config.toml
n_layer = 23
d_model = 192
n_head = 3
n_kv_head = 3
head_dim = 64
d_mlp = 1152
vocab_size = 605
activation = "squared_relu"
norm = "rmsnorm"
norm_place = "pre"
norm_eps = 1e-05
positions = "rope"
rope_base = 8190.0
rope_fraction = 0.25
qk_norm = true
attn_scale = 0.158
bias = "none"
tie_embeddings = false
parallel_block = false
extras = ["capped logits"]
init = "uniform"
init_std_qkv = 0.0518
init_std_o = 0.0
init_std_up = 0.0518
init_std_down = 0.0
optimizer = "adamw"
lr = 0.00225
beta1 = 0.95
beta2 = 0.95
weight_decay = 0.026
lr_head = 0.00836
warmup_steps = 242
schedule = "wsd"
decay_fraction = 0.837
decay_shape = "linear"
final_lr_fraction = 0.0
batch_tokens = 32768
seq_len = 1024
doc_mask = false
train_tokens = 227000000
steps = 6928
dataset = "wikipedia_en"
Each number is 128 + 32 x the weight over the matrix's rms, rounded and kept within 0 to 255. Layers, rows and columns count from 0. Numbers have three digits each.

# layer 6 MLP down, 192x1152, rms 0.0788, rows 0-89, columns 288-359
088139134119113121186118147172098155117124143111172085128179106107177125166100120128107165131085128185106129083112104151115145124125147091173109140135105118107121139097117139121142126135138128065101166151129170152126
112123120144146129157132102099069131120138139078076173124197195131194125173063106143128054140095094121160159108140167172131107145120126123053139128141142103124125132079168147088117134123120127148110136099135210118135
143149115146143125136139123099139136112131122078088065126130049121138080127126122143131075124135096122149114140163103153135063143136115127073122119119106147127141136132195119138133091109120135139157061065138180096147
126118141109138140101129138098147102128124136180203068130161132113152087181123116136130125122122124102096201063143172112140143121152123173150134142124063184121151142164140135140129062107140128181138126117128190130134
180136119130109127144124137095157120128123133093021161118078094140097147086166142109135075118158131082113134073153107200105143106112128133123117130121133182124119158116103135159120177145107133173131191206133153128122
164132114145088140129111157094053190114126128107155186130078144124211166069099125129110127139088119140124157134135136054128085118139132203114151136136124058137118114138167107132134160128043141187122064095125081113131
149112122124153140092138121175105154130125137170149129143170093095085130115101119125111132128096137154131140140133085151122202139140142120219134147127142155132151098135168124105113086110116127082125107111133133138142
079118119173194113133139121073193127125134121125065109128040098120156096037176119141123160139124106096059137066100061142121137124118111105153134116140065086117133174084123138135136181125188129076072118145135124142121
119117122162124127174130138150218154123119118081137165145076160132166092144103120130113124128094134094048093146144179182137110125136120073129141117141098148113150160074145149138145122124076128053148079189110179126110
094128150191117127161137095177187092120126115163148146145119064091070086108033121139147244133125145124142143133124123083118154115127135157101122112130018128120107136218137110108124118138096116097164030163125129109140
197136146068200121118132148057127068118126135126145059129216084138083180162133115117116106124149162147121092211104097138136084105118143122119152121109124235121158124153132136110123140131086141098135141126130175129136
025135128190150133155122132137160144141138127019082097136077136142123112134099137136127163112058114136164121157126124196140087148112130130146113135138145139122134183165116132134145016139133135082127107143122095152118
089124145163164115102128111173128103114129130043019120133161083132181160135130112121123116134125103061149099151111148155140146109132134149140132134128177169116136118027115149131128164117115137092088135164124052158133
141138122083166121095138143135128127148129124129143149129129092110149093085146145131139154137109129155128145130131096086129033156133126102116106115129083142115146150160136104124114095126045139136101048126135141142152
160136130109183130122135136168105195142123129115097133148090115109089133114122116135116048133112140161158096087121170214117146127143126187180125128117123069105134120142120120111117185134168122173146150113136151126131
113125127180174136144131124093097171142135126076068191141122190135110142072117124141124142126072122187193107101136189154128138159148119184119104122136131072125135075034141121124132193115124127104090127174133138131155
142132121151116124144126135149132168130126134192103094126178062126076217177166122126122173135094163181144143101132129158126169117130131212195131135137111090125130166118166116116126141130189130186122142111139133142150
086130124197173124084137115146174140138136106067127219117108175135142080118155126125126137122114125158119077125051176175146196128154148164189132156130098102126118162092166149102131255109143152098129119228118130128133
104125100133215123124104144057078126105127123153119122108187155111098115142102117130124111125118136191105200168152123166110151123122118118175106137107065138135135145152154134130133141122133135062111207169116144138150
123117134144156137123144151109216189160137126111109127145086146136158109095121136118100139128075122104076169163104110153150106149106121076153128143147082088126125151164107126127125171123190140136119165123127169137128
181120138194062120168121102060146189115134124091103090138113103133177069094151125123120139125097115099137162163091155051119134147119133052126119124144143111136115151097169147130147053139086146127096111098137134122129
111134140129099125091151127115113099121132121163164133133145088118073132087141146120144095127058141122117169152114149110144132133126134070194115133119092120132142171078143142099126079145199134198088132091108121131122
079121153105126128142128096158122117124138124189082168115087096130152164103079126114122163130109146109125138147151174109121135109121115169051160132107195085146131131044202112118128130126175114129109121238122172161126
176120127099153121119114125164070149132135129104122170144076123138164101103150111130135080138137120132097127174133165135129237125104134124096130134115121082123128155094110124122135115136075125119201093112116194105131
185122133169076124076121118145136203102133129143131064141180100144138121121104114147130142137194129147132046095150248107133102114132142053078130127131114085129131125144192114109133161118104122193138090117112128133118
080127122139145124062118162133118099129133129156108090118137195153172119185069119120124144128173132202174150204092103146123187108112132052124121126117095173143119193126097144135132198125142124105159147181117176117121
137119151141115137104131138164147073124125134158137243132128154149112159114069117138136138133190174114079173127092121127123234138143121206105126153154159199116121190181154110122124095108088141155089089125129104151118
118119123158184134111127098101188198109137119080059100135117131137086113128037128112134070136240145154103079041062124168114164117087133152124113131115107088114133133160146128119127083120071127158151162135120123123117
117128154139120130194128123082165147159126122096165147119126108132153115119200123111127204130172114098096123125163053150110222099132130092150120149137156121128125128061166143137151126153170133128128102090155137102129
187147132117077122136127151130114055118135129157169092141199058148120152142164136119119119139171112141096110124124111100114134141119129137147140102131174148111120097139058135129108109129156134132128181150113142103136
139136160121169118239122112113139147127124124126198148117106128141151048072153122108145082139187102050104146215141144106128139128127143123111146144131133203116118094178182104143112155123253124116125181221140119129144
153103145112069121163139120073108089135122134141085155124062102123078100071162130137116093131194118069221141072091163081119107096130122119178128123113215129143097039047114133120136150123113132058143120130141112116124
106123130126089122091130108119125123141130121145157144142143141125060112196075127131119102130143143119160197133166185154112231121121140192172119145140149108127131255145098111123125062116233110139163124087134104130132
056129138081174128111129116177170085104125114111144190110196106128134125109126133132148171132222124098128064110151165041131148119128122194090126129121138092125145177112110128146122048125087138139222077158132135107140
115120115072161136125129115136041153130122116182103122143110108123066128162098127144130097142128122105119127166133154111131142131127123124084132124133100188137142170180132128125111083132089119147199149088135072106115
076127114118052135112115134133177115132122132004036108145063120120145092074056111137109143141131135065143113138133141081127099124131154195062138130128110158147112114112071119126117171148102131125095139082126170115131
135116124119147135160125130150097159143133131101163160115138139123220159155174129137127108120164096121176142112137159252122170148137145121144137131130083127118134168175184138141111214129172132114169171103154094120135
123117124174165126088115127139146103129124135066103157133072146131119104182134136139122080126118135095117141090124170128139167137145141108127140129134046138122147103091141126110147078127173121047128195118122138119121
063156155166192119078131127132096192136137112173073177131178117118198102096125136123136115133139115100093132098115102181123189136136125078127142139117154055131112074163180137137132157151156117128099203117139182138123
065119130154210137170137142101200130112128134076178159139129219089076086096134116127127220137161152181202156134135187162151189136124123089063124118124085086134074169116123135133147214147169117068132185084145115137130
096138115125126120059101136155155068133130136142146099115073100104167099203120104137130035138111149172235086195113096147127144145109133111117115134126180168119132149021149124131127120129132138126109176124125129122134
144112119090103121102121129120148050155129121183113084131146112127084200136177131135121118130166118099088214093138085157116143104131105056080141107121153141116126119076057125138134169116133134177101137108140137109121
119137142067199125123128125149142109123134145173097222123197155122147113173116135138124152134079123127086149070181114119097166120153142106122119120131099087126126109133251132101146077121058109105095110227143163150149
122116139092109144154137112117107106130126143188183188124129130127139098032180145124137138139189133144179200147125116077117194120148122185140136129131069097149136122072118130152121185130212125109080200178136114115126
141123141190156142169124140141151091158124154118181170142132215115084082170255138125159090127054117079088212108157085108115190105185120193100132146119146229120153096135177141162126059122137128143109149179146174118110
171116124190137127147130153100164101110134126088110151124104111128114164131090131130106138140100130084152126101117139112128072095131114129158101125141148131141104158146140128121121088122200125118156079133144180129143
172128126054062123122125142090068159122129140078133136139099030129128145161077118131137131114134108077100100149162129107142111132122141021096131146120039124124117079124185136118115072136111124229101098166128135130146
114133129103147130131118143156159159154116131162108179119146168133125193145174134129136103126106127151182175142144153146115223127105119151174153141116132115129165179162173127146129188135144132082132104142145131115149
167123120172121131160134099116115123153141122147158179128164133137163125145006129149148107124248129140150130096157046110130138133137130126163155115130103129132141065110132130113121117130186111062167174158134111118130
115135127102161126151132119073150175115129140076175067146118173101127040122204130155145090128079112203193128050107123157103108112118129133124137130139087154121143107172155134155134136110165115154112141171124066135144
120120105127068135134120153058138119135132131121125079134102121141044085143106114116121092135095124111119097132143089108133082111117149243196150116139182143125135034182149143127119085129069128074109181123119164121122
134129125171076136142126136077106136146133149108054124126116187127078146115170127143138055133202121081124137114148132126129110119124117179199143117138183179123106071053141122137123191136081120148106096105131124111104
160135114173114133089141114163058175137133127164178123133198125144112109067111124122107079123151135095146096144096095217133168118143130183156108119119064079105107156160092132170109169115168134153120156147140102117113
124142155062174111063120095187037146128144124149123172124134079141123154190080129132134200125126128095215158112124167117130175144137102063174131138120147110132115152145108156122130121140097132077111119164119114151146
140143143144125134150119148203095167118130140171205056103089179152127168144218137150106143127104137202135164123148149112145085131141145116085135154150092159139122064104064119153131146138210141171040121096129129158122
205116116128132129094125119101050157149132131157094118131071115127140176146107138132130124133130140124131141088148088102123135139139137138137123131117163167137119093082066118126135139129153123205109179104132098135125
162122152140132142177135114000183130137130131164128138139101171154127104184131129144145107132097127102083071132156160096135199122108138117155138126136100065145126096102116119112121096128109131080119139162137164151108
106128118075111119147146126062216128132125113073123212118100167093125029172095125128124154116099099093135164173125165108116154125125125024119115123134124162125116103080127136121110107132131110147126111104127093111124
065113124149079125181126093174057106114123123068140121121054143132155100041120121135134208115009144077076109141114128204137107124143129130055111119130099108125085073104056132138132079126152118084121171136113087120124
173141132092178126185120109094125195147143144085134170155176127120169190037145115119112146130154136121145159200172162117129195130104128204044150131132151190145134154105141125142137092136167123051174187180141179134133
134116112173132134156120150115119147123128136067149172129128182104166096201142140133127144124142128088151107144142166062134123133073138032197122141110078144134135100140124134142108083141152121168118109088133185118136
134131104099130130162123113151077171135131143118147112135124131104091166163181116142154116133135166106092047122080137105130073164102141194063129130105175176126152146190045122129113155134086116162124094123139095148112
162122135117123116068126129143116163110128113111097091125052131097114108110201129133151210135138113165174133037129230098133090140113122198071124117124126148125145198097044106129136109140127120182168241076132112117133
028130138159182128118138100098211104124127133160180130119119079145232097127146125138133131128170133135143144123107170129141008136107130154000131128132104126133124100110060139129137152143104121104180116136139143140116
157131109113173140117114151069136139148123124233143102116137112131149161086207117115132133126123145104133114137125210146131142127145135095121128127145089091138128137194126125137139096128168137154109157135119075127138
175128141097147129078118124216103148118121119018118144132160119125062098205166125132134127120079127118155108102157084067135148128119140100170129130117099190129094141219148153136124091105127134095115117185151105105150
145141120095115128147132132090125050116123149114059134161118050125129115144180113119116068138048156114142200092143070144120064133085139156211129134111155151128139100105171122124129076130074123091097101108116111131114
150107146184230132149134128123193172136132125202176178120115151149188130104216121155152134128167147174205128140169168105126110143143132203141134141140074099138130174068127136128144197139109129064168075199109125147113
097111142110158131149142116108097099139124129074096109140127118099128077141134143122142120135159095091117161198127129137142116130118131078139121142118052167128114145112145136111125125140064138093086112093134120116118
140124123115126121124130122108090171158131133147126128131128138143164118068127150143138128128232109185164079157094144219124123145129119131074128137115135132125123145108211123115117132139062135255118062166111112129130
175129131143094149113112165126110165126124126042111220119057111165139064098052124136112159125185157136121133163135176150126168130152155198057108124180105147132146089106080122097133098122134125141103104114135057132126
106111117106144127123136121054160048121126127040088164130104093119164064164144125123127125119135109157190156165135079113114053129108130143172107101106043077144114143042146129129128176145116117041147138189126098107134
152110125144157125071126130109169179157135136097061059136142120151107178103068123125150100122198139079182091101112096079130137143125126130127146121145097104131123144163138117078110121146174139122127087086125069119123
168133130189064141113123096143111126141135124154133099099129149149208172090094151130108156130078130128192108187116176147127119131127130150198137124121040068154141198076086123110134161136116111144087069136122170169126
145118134122120126100117116187168131118130124145062097126112139120133131102183127145136109134105122147159156099125183140132073128124129116082140110124134137142126116044161099126135158116115128122152158145129093123125
094131130151056137082134095126077106134128121129156090117135076129095098157106118121107107125117127128130116121117054135130105113111140087037132104121232119137114122089077139120124176135039139099143072036151146122125
130136125128163132162119132112152136106138118182103186125163143134120132061107123128126187128201148157095153101118203174156128128163135130149120135125103158148082212109108126095145185151143126068179194088129124122123
147143116117175120103141129185137139129132120088144117135175136138147126098162132121145178121127118117145144130188050147130219123136125149151141120140100081109141174155075121104135137111108129072131181047123080127128
072130132086096137138107125199121165125130137168084040135080112137227114081229120137132139132122125065129150154144160128135115141157141108169160129143159148135138065054096131144135083138076126124183161180130084132145
110108087136123131070144128090176115147128117207141189137130117128140184074134121116129097138136145139130115106089117034122106149133124062120128128139126045118107121155171124129114199119128146087133106114146079108124
138121134140079135099130119078182152121125142134158171126179106122091067196151154145140130129121124144079183039140043169121217121137125163143132143127150061131163142122150111132127116119087131100198074132123153107106
152125133105121128217121132147165153131122135036166115116164099143076071154172145113115126121158153079082199112169121068113188102128136105232124119143100141126171179170146132099125159135130130152212169040113132108125
168122127071155126117132097228074131132128113131093143158205186155155173198131133143122130130125137147123171132105055102104101112123130089148151147132207221114125185110129129127130088126108137096055119103121150114105
087122120178157127099136130102092192123117136102109127135043119131120164100080118136121107132179124125128114094153160091097069132094132169078103117145089254148068127107143141124125192122047129083081041101124199136132
154122122095108130063130134092134146107128131117141147149135115151153156156091112145119060128172136102038131131196155083140127122124134121127121118148057136137126087174152125109121195107020134097126122085117133117099
171125131112110124144133091112142144125137131135172097111064114137135140221162129134116099142227110175108097244150092113133044134130138148122144125125168204159168073115126127122146180128085121062113142151127096133135
079121117055151131106107100090146162153124144122124181146164140116205127076100119121130169133161101133173026118061171135114163121154126073150133127128110106134142043091132115136108105117171114104075118172126066132130
061104136155120131113125112142015088144130130077112101122179090124107145146142122146133109128095107151115087102116101106132089134118120109157124133124057115128118073063097125106108056129125122061202159145127092126131
103121130103157131165123112082145158130129124065070132129062099141159211094108115135119141124175113112099113045166066137113158135106123160117135144138114107136116117136152125134145151118168126174168102090141155133121
142106112176175126170131146158162127133126108100154152131191142115208096133118126139119121132128117063127141108119058086119100158129127136000137099130070078132144110149084132107111137113134116034126157104125092149123